Weights of a small transformer language model: skips across layers, a variant of Muon for these matrices.
Each number is 50 + 10 x the weight over its row's rms, rounded and kept within 0 to 99. Layers, rows and columns count from 0. The size before them is the row's rms in percent of the matrix's.

# down: layer 10 MLP down (transposed), 384x128, rms 0.0618, rows 172-224, columns 0-63
# up: layer 10 MLP up, 384x128, rms 0.112, rows 173-224, columns 0-63
down172 120:42 72 45 54 50 56 48 57 60 61 60 40 49 48 50 59 60 45 50 39 53 31 53 48 60 54 59 42 58 53 57 49 51 38 42 34 67 44 59 54 42 55 45 38 45 55 61 52 41 43 45 75 49 65 27 35 46 63 50 46 58 56 47 60
up173 120:46 26 50 37 48 50 39 47 46 35 53 63 80 38 54 41 43 45 45 41 48 56 45 41 59 63 42 50 48 59 36 45 47 43 38 66 29 58 48 43 35 45 61 57 67 48 44 49 50 46 69 43 45 49 37 71 42 42 30 39 59 35 54 38
down173 112:41 53 79 56 52 60 61 47 34 42 59 53 44 42 74 38 52 77 56 56 35 55 60 62 69 49 56 30 40 48 59 67 44 47 47 51 56 51 47 44 43 35 57 40 42 40 44 50 52 38 58 59 57 53 59 43 40 41 70 44 56 59 44 52
up174 127:55 62 50 79 62 60 45 38 53 46 42 34 47 57 52 32 59 51 57 49 46 39 54 54 44 55 51 63 60 60 51 67 48 48 42 53 54 57 52 31 59 45 53 47 34 49 34 52 45 40 51 59 35 34 57 48 67 41 42 55 54 53 34 61
down174 118:46 46 54 66 49 41 38 45 50 50 39 49 53 51 34 64 43 68 71 65 44 45 46 49 47 40 55 47 44 45 51 54 44 47 51 45 50 51 54 63 54 48 73 47 35 35 45 36 45 46 50 54 57 56 54 39 74 50 56 39 38 57 45 50
up175 107:55 36 49 50 44 32 51 32 56 50 36 33 48 65 42 47 53 45 33 48 50 39 46 66 55 47 42 59 57 32 59 68 43 31 47 48 53 47 55 54 51 44 48 51 68 52 52 44 48 58 48 39 31 51 38 50 59 39 40 45 50 49 64 40
down175 109:64 43 33 59 46 51 62 52 53 35 50 63 71 63 66 38 52 50 34 64 36 45 48 50 38 50 43 62 48 49 43 43 40 47 67 44 65 69 61 48 52 43 40 51 49 36 55 53 40 50 46 53 59 32 57 35 64 49 40 59 43 54 33 62
up176 113:50 60 48 57 57 46 25 60 48 59 27 37 62 67 53 43 49 52 46 41 36 48 45 37 59 33 39 42 48 53 39 55 39 68 43 55 50 65 50 54 59 44 47 68 46 58 62 53 72 48 43 49 47 39 55 53 38 62 39 53 41 49 50 54
down176 117:48 43 38 46 56 40 50 57 59 52 55 40 57 39 49 46 42 32 37 52 39 63 39 46 47 49 50 48 54 41 48 67 52 62 36 53 38 52 34 42 39 32 35 44 49 61 50 67 61 39 60 72 60 43 77 47 52 73 58 47 47 44 61 58
up177 085:59 43 51 40 53 48 40 35 61 55 50 61 53 45 41 34 37 53 46 48 55 35 52 38 68 51 61 30 57 60 51 46 59 43 33 31 48 49 45 45 56 42 42 54 46 62 59 49 45 53 46 38 43 58 50 50 49 47 49 33 51 55 42 55
down177 088:54 32 47 42 47 57 62 52 42 43 47 64 60 33 67 48 53 53 43 64 59 70 54 37 48 65 43 39 53 54 62 49 50 60 36 50 42 51 48 52 35 41 54 58 50 58 58 50 49 55 42 52 41 53 36 39 57 32 39 58 50 60 39 42
up178 092:46 30 41 49 50 54 48 49 60 65 54 48 35 39 50 45 63 49 30 44 47 48 44 53 38 67 35 51 29 48 39 49 34 69 47 45 45 56 44 47 47 35 53 57 56 52 66 41 46 54 38 54 45 32 37 49 44 38 57 42 58 46 61 41
down178 087:39 44 35 51 45 61 60 49 54 61 52 41 55 45 46 65 58 63 73 50 27 34 58 42 65 66 38 52 40 42 60 48 46 45 57 49 52 41 50 60 55 57 56 64 37 61 47 42 68 36 53 65 36 38 61 34 38 53 32 57 27 42 56 56
up179 071:55 31 49 62 50 52 54 60 23 57 47 50 38 53 65 45 54 56 52 51 40 63 60 48 58 44 37 70 49 63 42 55 29 50 50 56 48 33 45 63 36 54 38 30 39 54 45 36 37 49 46 37 50 56 62 26 65 28 68 46 57 30 56 58
down179 073:54 56 47 39 47 47 35 45 74 51 55 51 65 54 32 43 40 37 42 45 57 55 44 56 39 60 58 35 49 56 38 56 71 46 48 31 44 57 52 49 51 48 62 55 60 46 47 60 52 50 46 68 48 37 46 61 30 57 61 52 51 54 44 59
up180 113:54 57 38 41 50 46 43 35 55 58 46 52 50 42 39 40 62 52 41 55 32 52 60 43 58 61 46 58 63 65 45 53 51 64 61 47 42 49 51 54 31 33 61 40 53 53 50 59 41 54 57 66 42 52 68 58 55 75 42 39 67 43 41 53
down180 115:52 37 54 45 50 47 37 47 45 36 59 38 77 60 43 70 33 49 58 34 57 56 44 56 47 49 42 41 53 31 37 56 25 59 27 60 59 45 58 57 39 43 43 53 53 42 53 61 54 42 50 55 51 67 60 59 53 46 39 70 29 50 68 64
up181 091:50 44 55 53 33 62 57 53 50 47 41 64 55 56 59 44 46 60 58 55 39 58 53 44 58 56 58 48 34 33 55 49 53 40 42 50 49 43 51 59 45 31 59 29 44 33 41 62 57 46 47 51 41 38 55 64 46 48 28 52 26 57 56 56
down181 087:37 40 59 69 38 54 47 52 63 48 40 48 37 50 64 66 45 47 60 51 46 35 59 63 46 50 67 58 44 56 57 44 41 36 61 57 65 53 38 57 47 57 50 59 51 65 56 65 53 33 69 58 55 42 48 46 40 50 39 59 50 28 59 42
up182 115:44 66 44 40 44 41 44 24 51 45 60 53 57 47 33 47 56 42 49 58 53 38 54 49 56 45 38 46 65 38 40 48 45 31 39 49 49 57 48 46 62 63 53 51 59 52 70 30 55 47 52 43 49 29 69 34 47 63 65 51 43 60 44 60
down182 103:44 50 41 42 36 52 47 57 57 54 48 52 40 32 38 64 27 52 32 57 53 38 43 45 52 38 48 66 36 41 40 48 31 58 41 51 47 54 65 23 32 75 42 44 51 57 35 43 32 48 41 41 23 57 55 46 51 50 52 49 54 41 61 51
up183 102:62 76 63 68 56 60 55 62 52 52 61 54 52 45 47 61 55 62 36 52 47 52 56 47 56 64 48 48 65 46 51 50 50 48 57 35 51 38 45 57 54 47 55 50 42 64 52 42 74 46 57 55 50 62 43 54 58 54 57 51 50 33 69 39
down183 102:46 43 41 38 67 43 34 54 60 42 44 48 29 55 48 49 61 56 29 44 68 61 40 57 56 53 55 52 46 51 41 63 43 35 48 57 40 49 41 40 67 22 53 46 61 66 58 49 53 65 57 45 33 34 53 43 55 46 51 32 48 63 61 51
up184 125:57 43 48 56 66 44 42 37 59 62 44 50 52 35 51 45 43 50 42 39 47 37 48 45 63 50 51 59 65 55 40 63 31 35 72 43 44 40 54 52 55 50 57 60 49 41 32 46 45 63 46 46 46 30 40 47 46 36 48 61 73 52 55 67
down184 121:48 53 34 35 60 55 65 54 32 48 46 68 69 43 62 47 49 58 27 52 66 45 56 42 61 51 49 51 54 53 43 51 59 61 52 49 63 58 39 51 60 39 49 44 53 50 57 56 55 42 59 42 40 39 65 59 35 28 44 31 50 62 53 40
up185 106:53 42 34 65 53 48 49 25 38 55 61 51 57 58 51 57 65 41 54 56 36 40 42 48 40 42 51 60 38 61 61 56 60 63 75 42 33 40 52 31 48 42 53 53 71 54 42 70 47 34 41 39 45 26 63 51 44 62 39 60 50 37 79 46
down185 103:39 42 78 46 36 40 47 46 47 58 44 62 48 41 57 55 50 43 57 47 54 65 43 58 55 39 46 42 53 57 53 39 54 47 30 64 63 51 54 51 38 58 51 56 37 59 29 59 66 37 70 40 57 67 42 51 64 48 48 50 57 52 39 48
up186 111:58 59 46 61 36 55 38 59 46 77 42 32 46 53 54 51 40 43 57 46 27 49 50 62 45 60 56 57 63 37 41 60 38 50 44 70 78 47 41 42 60 52 63 51 67 62 52 53 54 74 66 43 43 43 44 49 57 50 67 58 58 55 54 55
down186 116:50 51 50 36 51 35 59 54 63 53 54 59 45 57 42 50 50 70 48 55 44 60 59 67 45 44 49 69 42 40 38 36 39 66 49 40 41 48 47 54 47 55 76 63 35 47 65 68 50 54 50 50 49 62 53 34 38 36 52 33 49 63 63 54
up187 102:63 58 34 42 60 53 74 47 49 50 66 39 37 54 57 35 52 44 50 57 49 43 58 42 42 43 51 55 50 36 63 67 41 47 58 37 47 39 46 42 52 54 47 61 56 60 54 66 28 45 55 31 43 41 59 47 52 46 42 65 53 58 47 60
down187 101:54 44 35 58 33 42 43 45 42 43 43 49 56 62 56 66 46 41 48 42 49 41 54 48 64 53 57 20 45 40 51 53 59 61 38 58 51 60 50 42 45 59 52 50 62 67 55 56 55 44 25 46 63 57 65 65 63 46 45 48 46 16 53 54
up188 097:62 57 53 49 52 46 41 53 42 51 43 50 51 50 42 48 72 45 49 63 24 48 60 56 60 37 46 53 45 52 45 40 44 48 52 53 23 63 63 58 37 51 33 51 65 69 49 42 43 57 30 30 50 52 49 48 63 44 55 46 45 72 60 45
down188 095:58 63 39 46 56 40 44 65 53 44 55 53 41 43 46 42 40 48 36 75 55 38 63 54 61 63 48 51 57 37 38 47 55 20 70 55 54 50 52 42 60 46 42 48 55 58 45 44 39 27 43 69 61 43 35 56 57 45 42 51 51 64 48 59
up189 107:58 49 54 50 56 42 34 42 58 56 41 47 48 47 49 44 31 49 75 37 50 46 65 43 59 44 49 61 45 50 59 39 56 66 54 50 48 61 34 48 39 54 39 47 71 58 29 37 61 28 54 33 45 54 30 48 39 44 41 52 51 44 42 41
down189 100:51 76 56 58 49 70 41 54 55 41 44 54 50 40 35 49 28 57 50 40 45 40 42 57 47 65 48 38 48 42 59 38 52 42 60 57 27 61 56 60 53 64 33 62 53 54 50 51 60 35 56 36 55 41 55 63 60 60 53 46 58 49 63 48
up190 050:79 62 52 63 44 41 67 46 58 50 43 43 45 42 51 26 50 33 53 47 59 60 62 32 41 36 39 27 47 68 65 61 40 53 51 58 48 38 51 53 62 53 38 59 27 57 44 51 67 57 75 51 51 54 55 44 45 43 44 48 53 59 55 54
down190 046:34 54 66 57 59 43 72 54 50 35 51 53 32 28 61 56 49 54 60 56 64 53 60 64 44 48 56 60 44 56 46 43 57 47 46 47 32 44 46 62 66 27 70 56 54 57 50 54 45 48 49 49 47 42 52 49 53 44 55 67 42 47 51 53
up191 110:45 42 37 36 59 67 54 55 68 51 41 49 33 49 33 62 50 41 43 52 45 50 48 43 47 52 52 45 59 55 64 48 64 59 59 55 59 58 53 54 53 45 55 48 71 62 52 59 37 35 32 62 39 64 46 53 48 49 31 53 63 48 38 43
down191 115:43 57 60 51 54 30 43 39 47 54 42 46 43 31 36 50 56 66 44 72 39 62 49 48 38 44 46 45 53 64 40 36 61 40 43 41 31 46 46 32 50 42 29 42 47 49 48 52 47 51 69 60 52 57 35 56 32 52 55 40 53 55 61 46
up192 083:34 37 42 51 51 51 49 49 49 47 55 60 54 33 55 45 47 45 52 66 56 49 42 54 51 45 50 55 48 51 44 51 62 30 47 60 57 59 35 53 64 46 50 38 55 63 50 54 36 52 51 57 37 43 29 48 49 52 51 50 39 52 47 57
down192 088:54 62 46 57 42 30 60 40 42 64 52 62 59 45 38 60 51 59 50 72 43 60 40 53 52 36 45 55 53 66 60 38 48 44 74 50 48 57 65 49 32 62 50 53 40 53 50 47 62 49 45 65 57 52 37 55 37 70 45 59 42 48 70 58
up193 113:62 56 58 44 52 56 41 67 58 34 52 43 45 41 52 46 70 42 41 56 47 31 45 47 49 59 27 54 37 54 53 46 70 51 40 72 45 49 35 50 41 50 40 54 61 73 62 59 53 57 46 35 36 42 49 43 38 58 46 51 54 41 63 61
down193 117:55 45 53 45 52 60 42 48 55 53 38 56 61 55 48 64 50 45 50 47 62 47 62 50 72 40 50 64 32 50 64 56 50 56 72 35 51 51 56 48 35 50 46 52 59 45 66 59 51 45 54 66 36 47 38 31 49 65 51 54 53 53 41 47
up194 111:45 40 56 48 58 46 52 29 50 54 63 30 38 50 50 57 53 53 56 54 48 29 46 45 64 39 34 57 44 61 58 49 11 41 50 53 34 50 28 44 30 50 49 44 55 58 50 50 54 47 52 38 49 58 57 37 48 35 65 43 56 54 61 47
down194 107:53 69 30 63 66 49 46 56 44 51 37 70 41 53 38 50 63 66 42 55 66 54 48 42 67 55 57 42 51 52 51 42 61 63 57 51 33 52 53 59 47 61 63 64 51 53 43 41 66 49 46 49 44 47 48 63 61 51 50 60 60 41 54 53
up195 108:56 71 52 50 62 44 39 41 58 67 37 46 67 55 51 37 57 53 62 71 34 54 41 52 43 37 45 53 45 37 37 50 47 46 57 51 48 55 50 54 39 42 54 62 39 45 43 56 72 44 57 45 38 37 39 71 63 54 48 57 53 58 64 54
down195 109:68 45 66 64 69 39 52 48 46 56 48 36 57 53 61 41 53 58 48 63 39 62 63 64 27 59 45 41 50 23 47 64 50 52 55 38 51 46 45 57 55 56 54 55 47 46 40 62 41 48 30 48 29 56 50 50 54 48 47 55 44 32 51 44
up196 098:56 41 40 72 53 30 54 54 43 49 40 39 60 47 41 45 33 33 46 53 31 51 43 48 42 61 39 47 53 43 54 46 39 50 66 45 55 67 33 29 63 61 44 60 39 54 41 67 53 61 64 48 53 41 43 66 50 35 50 50 59 56 34 47
down196 105:55 51 51 58 46 61 40 46 45 50 36 56 49 44 44 42 52 37 51 31 48 40 45 52 42 55 53 28 63 27 37 55 44 48 65 47 52 47 51 52 50 43 40 57 37 64 56 27 37 47 62 60 44 36 39 42 25 31 64 57 34 51 61 54
up197 101:45 36 51 31 52 67 47 55 72 54 64 46 46 32 51 41 54 36 47 45 53 43 54 52 39 52 50 51 67 60 37 60 34 46 39 61 51 45 63 55 50 50 41 46 61 48 52 45 44 56 66 51 38 31 47 49 45 57 59 59 42 45 54 63
down197 113:56 42 48 67 35 60 52 44 47 55 39 49 38 57 55 49 36 41 55 40 59 69 59 46 54 34 39 37 59 56 42 49 54 80 52 47 40 67 51 48 48 43 55 36 40 53 47 51 34 47 67 31 70 55 43 64 38 78 56 43 62 53 47 54
up198 101:53 55 40 49 59 69 54 58 46 48 37 58 48 42 37 66 49 42 41 56 53 55 53 54 61 39 48 55 38 41 49 51 49 42 38 59 35 57 46 56 64 48 48 44 56 45 49 44 61 40 51 62 52 50 49 66 36 58 51 43 43 49 29 50
down198 123:38 51 42 34 49 49 52 36 57 43 52 49 29 78 64 67 53 54 72 47 56 45 48 57 42 30 49 33 68 45 55 58 53 60 45 44 39 59 48 44 45 49 46 46 42 49 47 38 42 39 60 52 62 42 59 67 41 33 57 34 48 61 36 50
up199 026:50 61 50 55 38 52 55 39 31 45 66 69 46 52 53 49 74 56 45 78 36 56 71 39 41 38 34 56 45 56 42 38 43 49 46 50 47 48 44 42 50 61 43 78 58 45 44 53 54 56 45 56 42 59 54 51 54 44 60 55 52 50 48 50
down199 031:50 73 59 63 53 42 52 58 52 51 47 49 31 54 54 55 42 37 49 69 55 58 54 51 25 41 50 54 74 48 44 42 63 46 62 48 51 38 54 45 46 32 54 58 52 63 53 47 56 38 38 46 41 40 56 48 75 31 59 50 34 41 52 54
up200 112:49 47 45 56 48 39 32 56 53 49 56 59 50 47 37 66 44 38 34 45 57 48 59 61 44 42 67 45 69 69 44 66 45 51 63 63 49 46 30 52 51 31 48 59 66 54 58 32 46 37 42 48 57 46 42 45 54 57 46 76 55 48 60 52
down200 115:60 58 67 49 51 51 48 50 27 46 21 62 66 38 42 52 56 38 44 62 65 35 40 37 39 48 48 52 65 38 65 44 61 51 50 38 54 41 54 46 37 35 48 52 43 60 40 46 40 53 53 46 44 51 55 40 52 39 42 57 33 44 51 57
up201 094:52 32 37 60 56 29 43 62 46 51 53 42 42 64 59 47 47 67 47 37 56 62 38 46 58 56 39 52 59 35 45 39 71 48 72 70 42 53 44 53 61 49 51 31 44 43 42 33 61 41 38 43 69 38 42 68 60 46 51 61 48 41 60 41
down201 093:74 56 46 50 52 48 46 53 60 45 43 63 53 56 61 61 38 38 13 45 40 54 43 42 40 58 53 45 41 44 47 48 41 43 57 34 58 45 62 49 53 56 49 59 73 51 54 43 52 44 47 65 42 37 57 37 51 48 56 53 51 51 54 45
up202 090:68 52 53 56 66 62 49 32 52 44 43 31 50 65 50 43 39 45 61 57 58 46 51 60 55 54 62 74 55 55 57 54 22 51 60 52 42 35 38 47 45 60 57 65 32 58 31 38 44 46 55 51 51 52 43 52 48 48 52 41 60 37 38 53
down202 088:52 48 56 50 59 72 51 33 50 46 60 47 53 33 48 34 64 39 40 56 53 57 54 30 53 50 70 42 46 59 40 54 33 41 35 41 50 58 32 55 32 32 43 37 51 53 57 65 40 57 47 57 56 50 30 51 54 65 56 61 37 31 45 37
up203 088:45 38 47 68 56 55 38 42 32 55 48 44 31 42 31 58 36 59 59 51 65 34 50 60 59 48 48 56 36 54 56 40 57 45 54 55 52 36 55 50 61 51 39 56 39 41 47 41 42 43 54 44 53 78 58 44 52 58 64 65 62 55 39 41
down203 084:35 52 47 75 57 55 36 53 52 55 41 50 49 54 64 73 71 48 25 34 39 46 41 53 55 55 37 43 45 63 59 66 53 40 35 43 57 47 37 39 55 51 51 32 41 63 72 34 38 54 66 44 49 52 46 41 39 44 58 41 44 56 46 57
up204 110:47 51 51 57 58 59 56 38 48 50 39 41 31 71 32 43 57 55 63 54 41 59 49 50 47 52 52 42 55 52 55 39 39 48 55 50 40 49 43 62 55 40 57 60 50 56 54 43 53 68 48 58 47 28 56 45 28 56 70 67 62 41 56 60
down204 105:62 55 38 41 39 34 37 54 61 75 64 60 42 62 44 47 40 66 31 45 53 53 48 49 72 41 49 48 58 60 59 56 50 56 54 64 56 32 54 56 44 60 32 60 49 37 59 61 51 54 44 30 44 58 62 64 67 34 43 60 35 55 50 66
up205 098:49 61 56 43 65 55 34 70 43 55 65 47 48 51 52 49 60 38 37 42 53 51 46 56 45 51 58 48 35 53 34 44 48 30 47 73 64 73 59 48 65 36 38 52 54 58 31 52 64 44 58 40 59 49 47 78 36 49 37 53 54 58 82 46
down205 103:44 48 57 59 58 47 45 42 58 54 53 46 57 60 60 58 46 76 61 36 55 45 58 52 49 35 52 48 57 54 54 44 42 37 35 42 37 46 58 53 43 39 43 27 40 50 39 40 68 35 54 38 50 61 50 39 32 53 50 24 57 48 56 68
up206 099:61 49 51 47 42 59 59 63 46 65 72 60 36 68 50 51 34 52 68 66 57 60 48 60 51 59 52 62 45 46 60 60 61 59 62 53 47 52 39 53 61 45 52 42 49 42 44 70 58 47 48 46 41 53 65 41 61 60 64 55 72 46 31 43
down206 106:50 49 59 42 50 53 47 54 61 53 40 52 61 53 63 70 49 50 42 39 37 44 32 56 52 42 36 52 57 44 43 45 43 56 45 74 35 50 41 49 46 64 62 43 48 48 55 58 55 44 40 59 56 62 63 49 57 63 47 50 51 47 41 60
up207 117:53 36 52 69 39 51 47 48 28 48 60 43 54 55 42 32 37 66 40 65 56 53 33 46 44 47 38 45 35 45 39 35 55 48 58 58 45 38 42 46 57 62 57 48 56 42 59 50 49 60 49 57 62 43 61 69 57 45 43 49 57 51 52 74
down207 113:75 46 42 39 48 69 60 41 62 41 57 41 52 45 43 58 45 44 47 54 49 46 50 50 49 42 51 71 47 48 49 60 40 57 71 48 52 62 43 61 41 64 51 46 52 59 44 47 60 45 54 51 49 39 40 44 57 47 52 57 48 57 28 56
up208 096:23 45 27 51 66 39 59 44 40 48 33 37 31 52 65 48 47 41 50 28 52 69 65 52 44 53 40 58 49 47 49 65 33 34 51 45 56 47 31 41 57 57 60 48 52 55 64 53 39 49 60 41 44 46 46 65 42 47 45 49 39 65 56 61
down208 091:40 57 30 45 53 59 48 49 41 37 55 69 26 61 57 56 51 43 60 51 45 47 54 50 35 52 72 39 55 56 49 53 37 54 53 52 25 64 48 59 51 44 51 43 53 45 45 49 63 41 55 62 34 72 22 62 53 49 39 50 59 58 54 43
up209 078:34 66 39 56 53 62 61 51 57 57 34 55 51 51 36 36 43 44 63 45 51 35 58 48 57 67 30 62 43 52 70 45 36 56 66 55 59 42 55 59 52 76 58 61 43 53 58 40 48 51 47 47 59 70 41 56 31 35 44 58 66 52 55 60
down209 083:32 45 50 40 49 54 50 41 50 57 44 51 62 56 60 35 43 60 50 46 54 34 66 41 41 29 38 42 43 65 23 50 54 62 50 55 44 55 54 35 47 40 64 41 65 19 44 53 52 45 53 45 59 31 38 58 51 61 52 39 46 48 49 48
up210 116:43 40 61 44 58 34 49 57 43 71 55 48 42 53 50 51 44 35 52 45 55 53 60 47 45 57 42 45 57 38 66 43 60 51 71 50 49 53 41 36 46 39 44 44 30 47 48 50 47 37 68 46 33 38 61 53 66 50 44 54 52 36 53 47
down210 113:32 44 53 45 45 51 38 36 55 52 51 38 56 50 53 72 56 64 51 45 36 67 47 33 43 59 49 53 50 54 44 59 42 62 43 40 49 57 51 49 61 61 49 53 56 43 37 23 64 58 53 56 36 38 39 51 43 32 28 47 48 69 52 57
up211 086:58 55 53 47 60 33 30 63 49 54 38 46 48 68 59 46 55 58 48 47 55 38 42 36 51 49 39 57 40 43 61 54 36 38 61 57 50 73 46 39 54 42 51 63 34 40 57 53 46 51 68 16 55 50 59 41 44 48 30 57 43 51 63 43
down211 093:49 58 41 39 64 41 57 49 37 37 52 67 54 43 53 55 48 57 48 43 61 53 65 57 53 45 43 46 43 45 35 44 61 60 38 41 42 51 53 49 30 26 61 51 47 35 49 49 61 39 64 65 49 39 44 31 46 54 44 64 48 56 45 66
up212 115:61 58 44 55 60 37 46 43 55 60 48 45 41 50 46 39 56 58 54 50 49 40 62 63 58 62 57 60 25 50 57 53 41 44 45 55 39 40 36 33 57 57 40 29 59 59 52 59 67 50 51 47 59 49 72 59 65 45 35 60 56 37 39 42
down212 121:44 58 51 41 47 60 69 51 45 37 47 67 36 34 55 58 45 53 44 51 54 39 48 49 54 62 46 38 43 51 64 47 32 49 53 59 54 63 44 65 47 59 54 60 56 26 55 48 41 62 52 67 64 58 60 45 61 51 52 64 49 48 29 58
up213 047:72 61 46 48 55 63 38 51 64 47 41 26 55 48 44 55 51 36 49 60 66 73 51 50 61 40 57 43 49 58 43 46 39 48 47 50 50 51 33 54 44 56 66 58 54 68 56 38 46 47 64 70 36 62 59 50 41 59 60 64 50 56 52 32
down213 050:51 36 54 63 30 60 63 58 39 52 51 54 46 47 51 53 59 38 62 42 57 60 48 43 40 56 30 50 45 46 32 64 36 54 36 34 74 31 40 45 33 32 64 20 65 50 54 56 35 63 48 62 49 51 50 66 54 50 37 53 48 42 66 62
up214 116:47 48 62 53 71 61 45 53 48 58 58 62 60 61 46 49 52 53 51 57 61 45 47 57 55 46 68 48 52 57 56 58 34 51 49 45 57 65 51 52 37 44 58 54 62 51 47 57 62 49 46 54 35 49 53 45 63 34 39 55 33 45 48 58
down214 117:59 43 19 39 63 63 55 63 53 59 23 67 53 62 37 45 50 58 65 46 69 36 39 42 33 47 52 53 55 49 54 31 42 51 65 69 42 41 52 58 48 42 68 39 50 52 41 49 41 56 50 49 45 57 31 47 46 45 31 53 47 52 43 72
up215 053:63 39 42 55 53 53 44 63 42 46 25 35 57 50 48 55 50 46 58 39 65 61 54 46 53 58 59 52 41 46 61 72 48 64 58 67 43 58 57 56 57 59 53 55 55 61 43 47 42 38 45 55 47 45 47 45 55 43 28 49 58 45 61 45
down215 054:51 48 54 38 37 43 59 42 37 48 60 42 37 33 52 69 41 42 53 42 55 57 39 44 59 42 47 52 54 38 43 46 49 64 48 29 41 42 55 66 44 36 46 55 66 50 45 33 53 48 61 60 61 61 41 58 44 46 55 59 42 34 47 70
up216 100:41 53 58 66 57 63 53 59 55 59 42 62 64 69 53 58 62 43 51 54 23 51 60 41 34 35 48 41 67 51 41 52 41 46 48 44 39 66 63 30 41 47 37 73 49 44 47 71 51 58 68 52 50 79 49 53 45 56 58 32 49 40 41 53
down216 106:51 61 55 33 42 37 36 45 37 42 57 59 51 37 26 52 38 48 47 53 36 51 33 61 50 56 53 74 49 56 61 39 36 55 44 42 47 49 46 39 51 42 42 60 59 64 37 51 61 45 51 46 40 47 52 56 44 37 41 51 63 43 56 61
up217 104:51 38 65 52 40 57 33 45 37 56 46 54 45 73 48 49 76 48 39 42 55 46 50 49 68 38 46 58 58 47 43 45 45 51 52 59 56 50 64 45 62 62 61 48 48 54 48 35 54 42 52 57 51 57 42 64 53 53 66 57 43 38 45 67
down217 111:69 41 73 46 50 52 56 47 61 43 40 69 34 58 36 52 51 53 47 47 55 48 63 43 57 51 53 46 41 53 55 61 58 60 51 50 54 55 37 60 75 40 26 52 47 49 53 42 48 50 54 45 59 62 46 68 68 54 55 56 49 37 56 52
up218 090:40 34 44 49 60 49 56 58 45 60 61 51 50 47 45 38 57 42 54 53 51 36 63 56 54 44 47 62 53 51 35 58 41 52 49 47 49 46 49 51 68 71 31 45 61 44 50 72 63 42 63 48 53 82 50 73 41 50 43 45 58 48 45 56
down218 093:69 50 37 51 37 39 46 58 33 52 41 52 47 59 48 44 50 46 56 51 63 55 38 45 39 47 46 68 54 44 72 43 48 62 43 68 60 44 75 71 50 45 55 65 38 47 58 45 41 47 27 47 49 61 53 57 48 55 47 54 61 69 68 31
up219 015:46 59 39 68 60 70 49 50 50 43 73 44 34 50 49 56 40 44 52 56 54 62 42 47 62 49 62 62 58 52 42 43 50 49 58 51 43 56 71 52 49 68 50 34 60 39 56 50 59 65 51 56 41 40 29 57 48 52 54 49 60 70 37 52
down219 012:42 59 58 42 54 44 60 40 67 55 54 55 45 51 47 56 54 51 52 56 49 51 52 57 48 51 56 36 69 53 58 39 48 48 54 58 40 64 78 49 61 56 59 55 48 40 49 43 66 50 47 37 45 33 45 32 43 58 51 53 36 72 53 40
up220 073:46 43 39 36 38 35 47 39 35 51 38 48 44 59 49 58 53 61 57 47 46 35 68 60 53 50 43 50 37 33 54 77 41 48 42 64 63 50 54 43 61 40 44 38 35 38 51 55 58 56 58 37 46 35 51 48 47 46 46 59 47 45 53 63
down220 078:48 34 41 57 58 45 53 38 41 42 58 64 53 45 57 50 34 42 39 44 45 58 23 35 54 59 54 61 58 68 52 60 66 55 57 38 15 50 39 49 42 35 50 59 53 54 33 37 38 47 42 56 70 58 68 37 37 55 52 43 41 50 39 54
up221 116:32 58 50 39 76 41 38 65 49 55 63 30 60 40 40 53 32 44 58 58 41 30 50 62 65 47 59 41 41 53 53 36 53 41 52 63 24 59 57 60 38 58 46 52 48 48 46 35 64 47 33 43 50 44 41 55 73 51 44 38 42 40 54 38
down221 114:46 46 42 41 58 42 55 52 44 58 47 66 62 38 45 44 61 60 51 59 33 33 46 55 55 54 58 55 22 39 57 38 40 41 73 44 43 41 54 45 54 48 46 58 51 44 55 59 49 62 43 50 54 36 50 43 50 55 33 51 65 52 53 56
up222 029:42 45 27 53 40 50 57 38 32 60 33 66 62 52 56 57 50 36 34 40 66 45 37 59 61 36 61 59 42 50 52 52 49 59 54 59 44 37 47 62 50 53 35 56 55 55 45 46 41 48 59 69 57 48 50 65 66 51 52 53 56 50 55 40
down222 029:49 41 46 27 45 38 57 72 55 47 57 63 50 46 64 37 36 47 53 60 40 46 40 41 61 47 52 39 58 53 46 58 46 56 75 55 54 62 51 48 51 41 52 38 71 52 39 48 42 57 40 70 41 38 50 39 50 57 45 49 48 39 68 44
up223 040:59 53 46 58 37 37 50 39 47 35 57 59 38 54 44 45 61 28 49 47 37 60 54 53 33 39 45 57 62 34 44 41 39 34 63 48 42 54 42 59 43 45 35 56 57 61 63 49 47 54 68 61 53 66 52 48 38 51 69 40 50 63 63 45
down223 043:54 60 66 46 57 52 35 56 49 72 45 47 42 61 41 45 36 56 56 55 38 68 47 44 51 55 49 56 53 57 29 61 38 34 62 44 47 59 50 48 44 48 44 47 48 39 34 65 57 42 34 56 50 46 47 39 57 46 60 82 44 70 47 54
up224 079:46 52 29 68 39 57 38 39 43 54 78 58 55 52 49 51 53 53 48 54 43 36 59 60 60 41 44 48 57 21 55 35 39 64 57 51 58 47 59 68 47 33 55 55 58 53 59 44 61 55 53 61 53 41 56 49 43 57 43 28 44 65 34 35
down224 082:34 45 53 45 27 53 67 67 53 56 38 66 53 60 63 59 70 41 46 42 53 58 38 55 50 77 52 37 54 56 52 71 74 47 66 56 43 39 61 45 50 48 58 40 38 42 43 34 56 52 35 57 47 33 35 65 47 33 59 55 54 46 57 42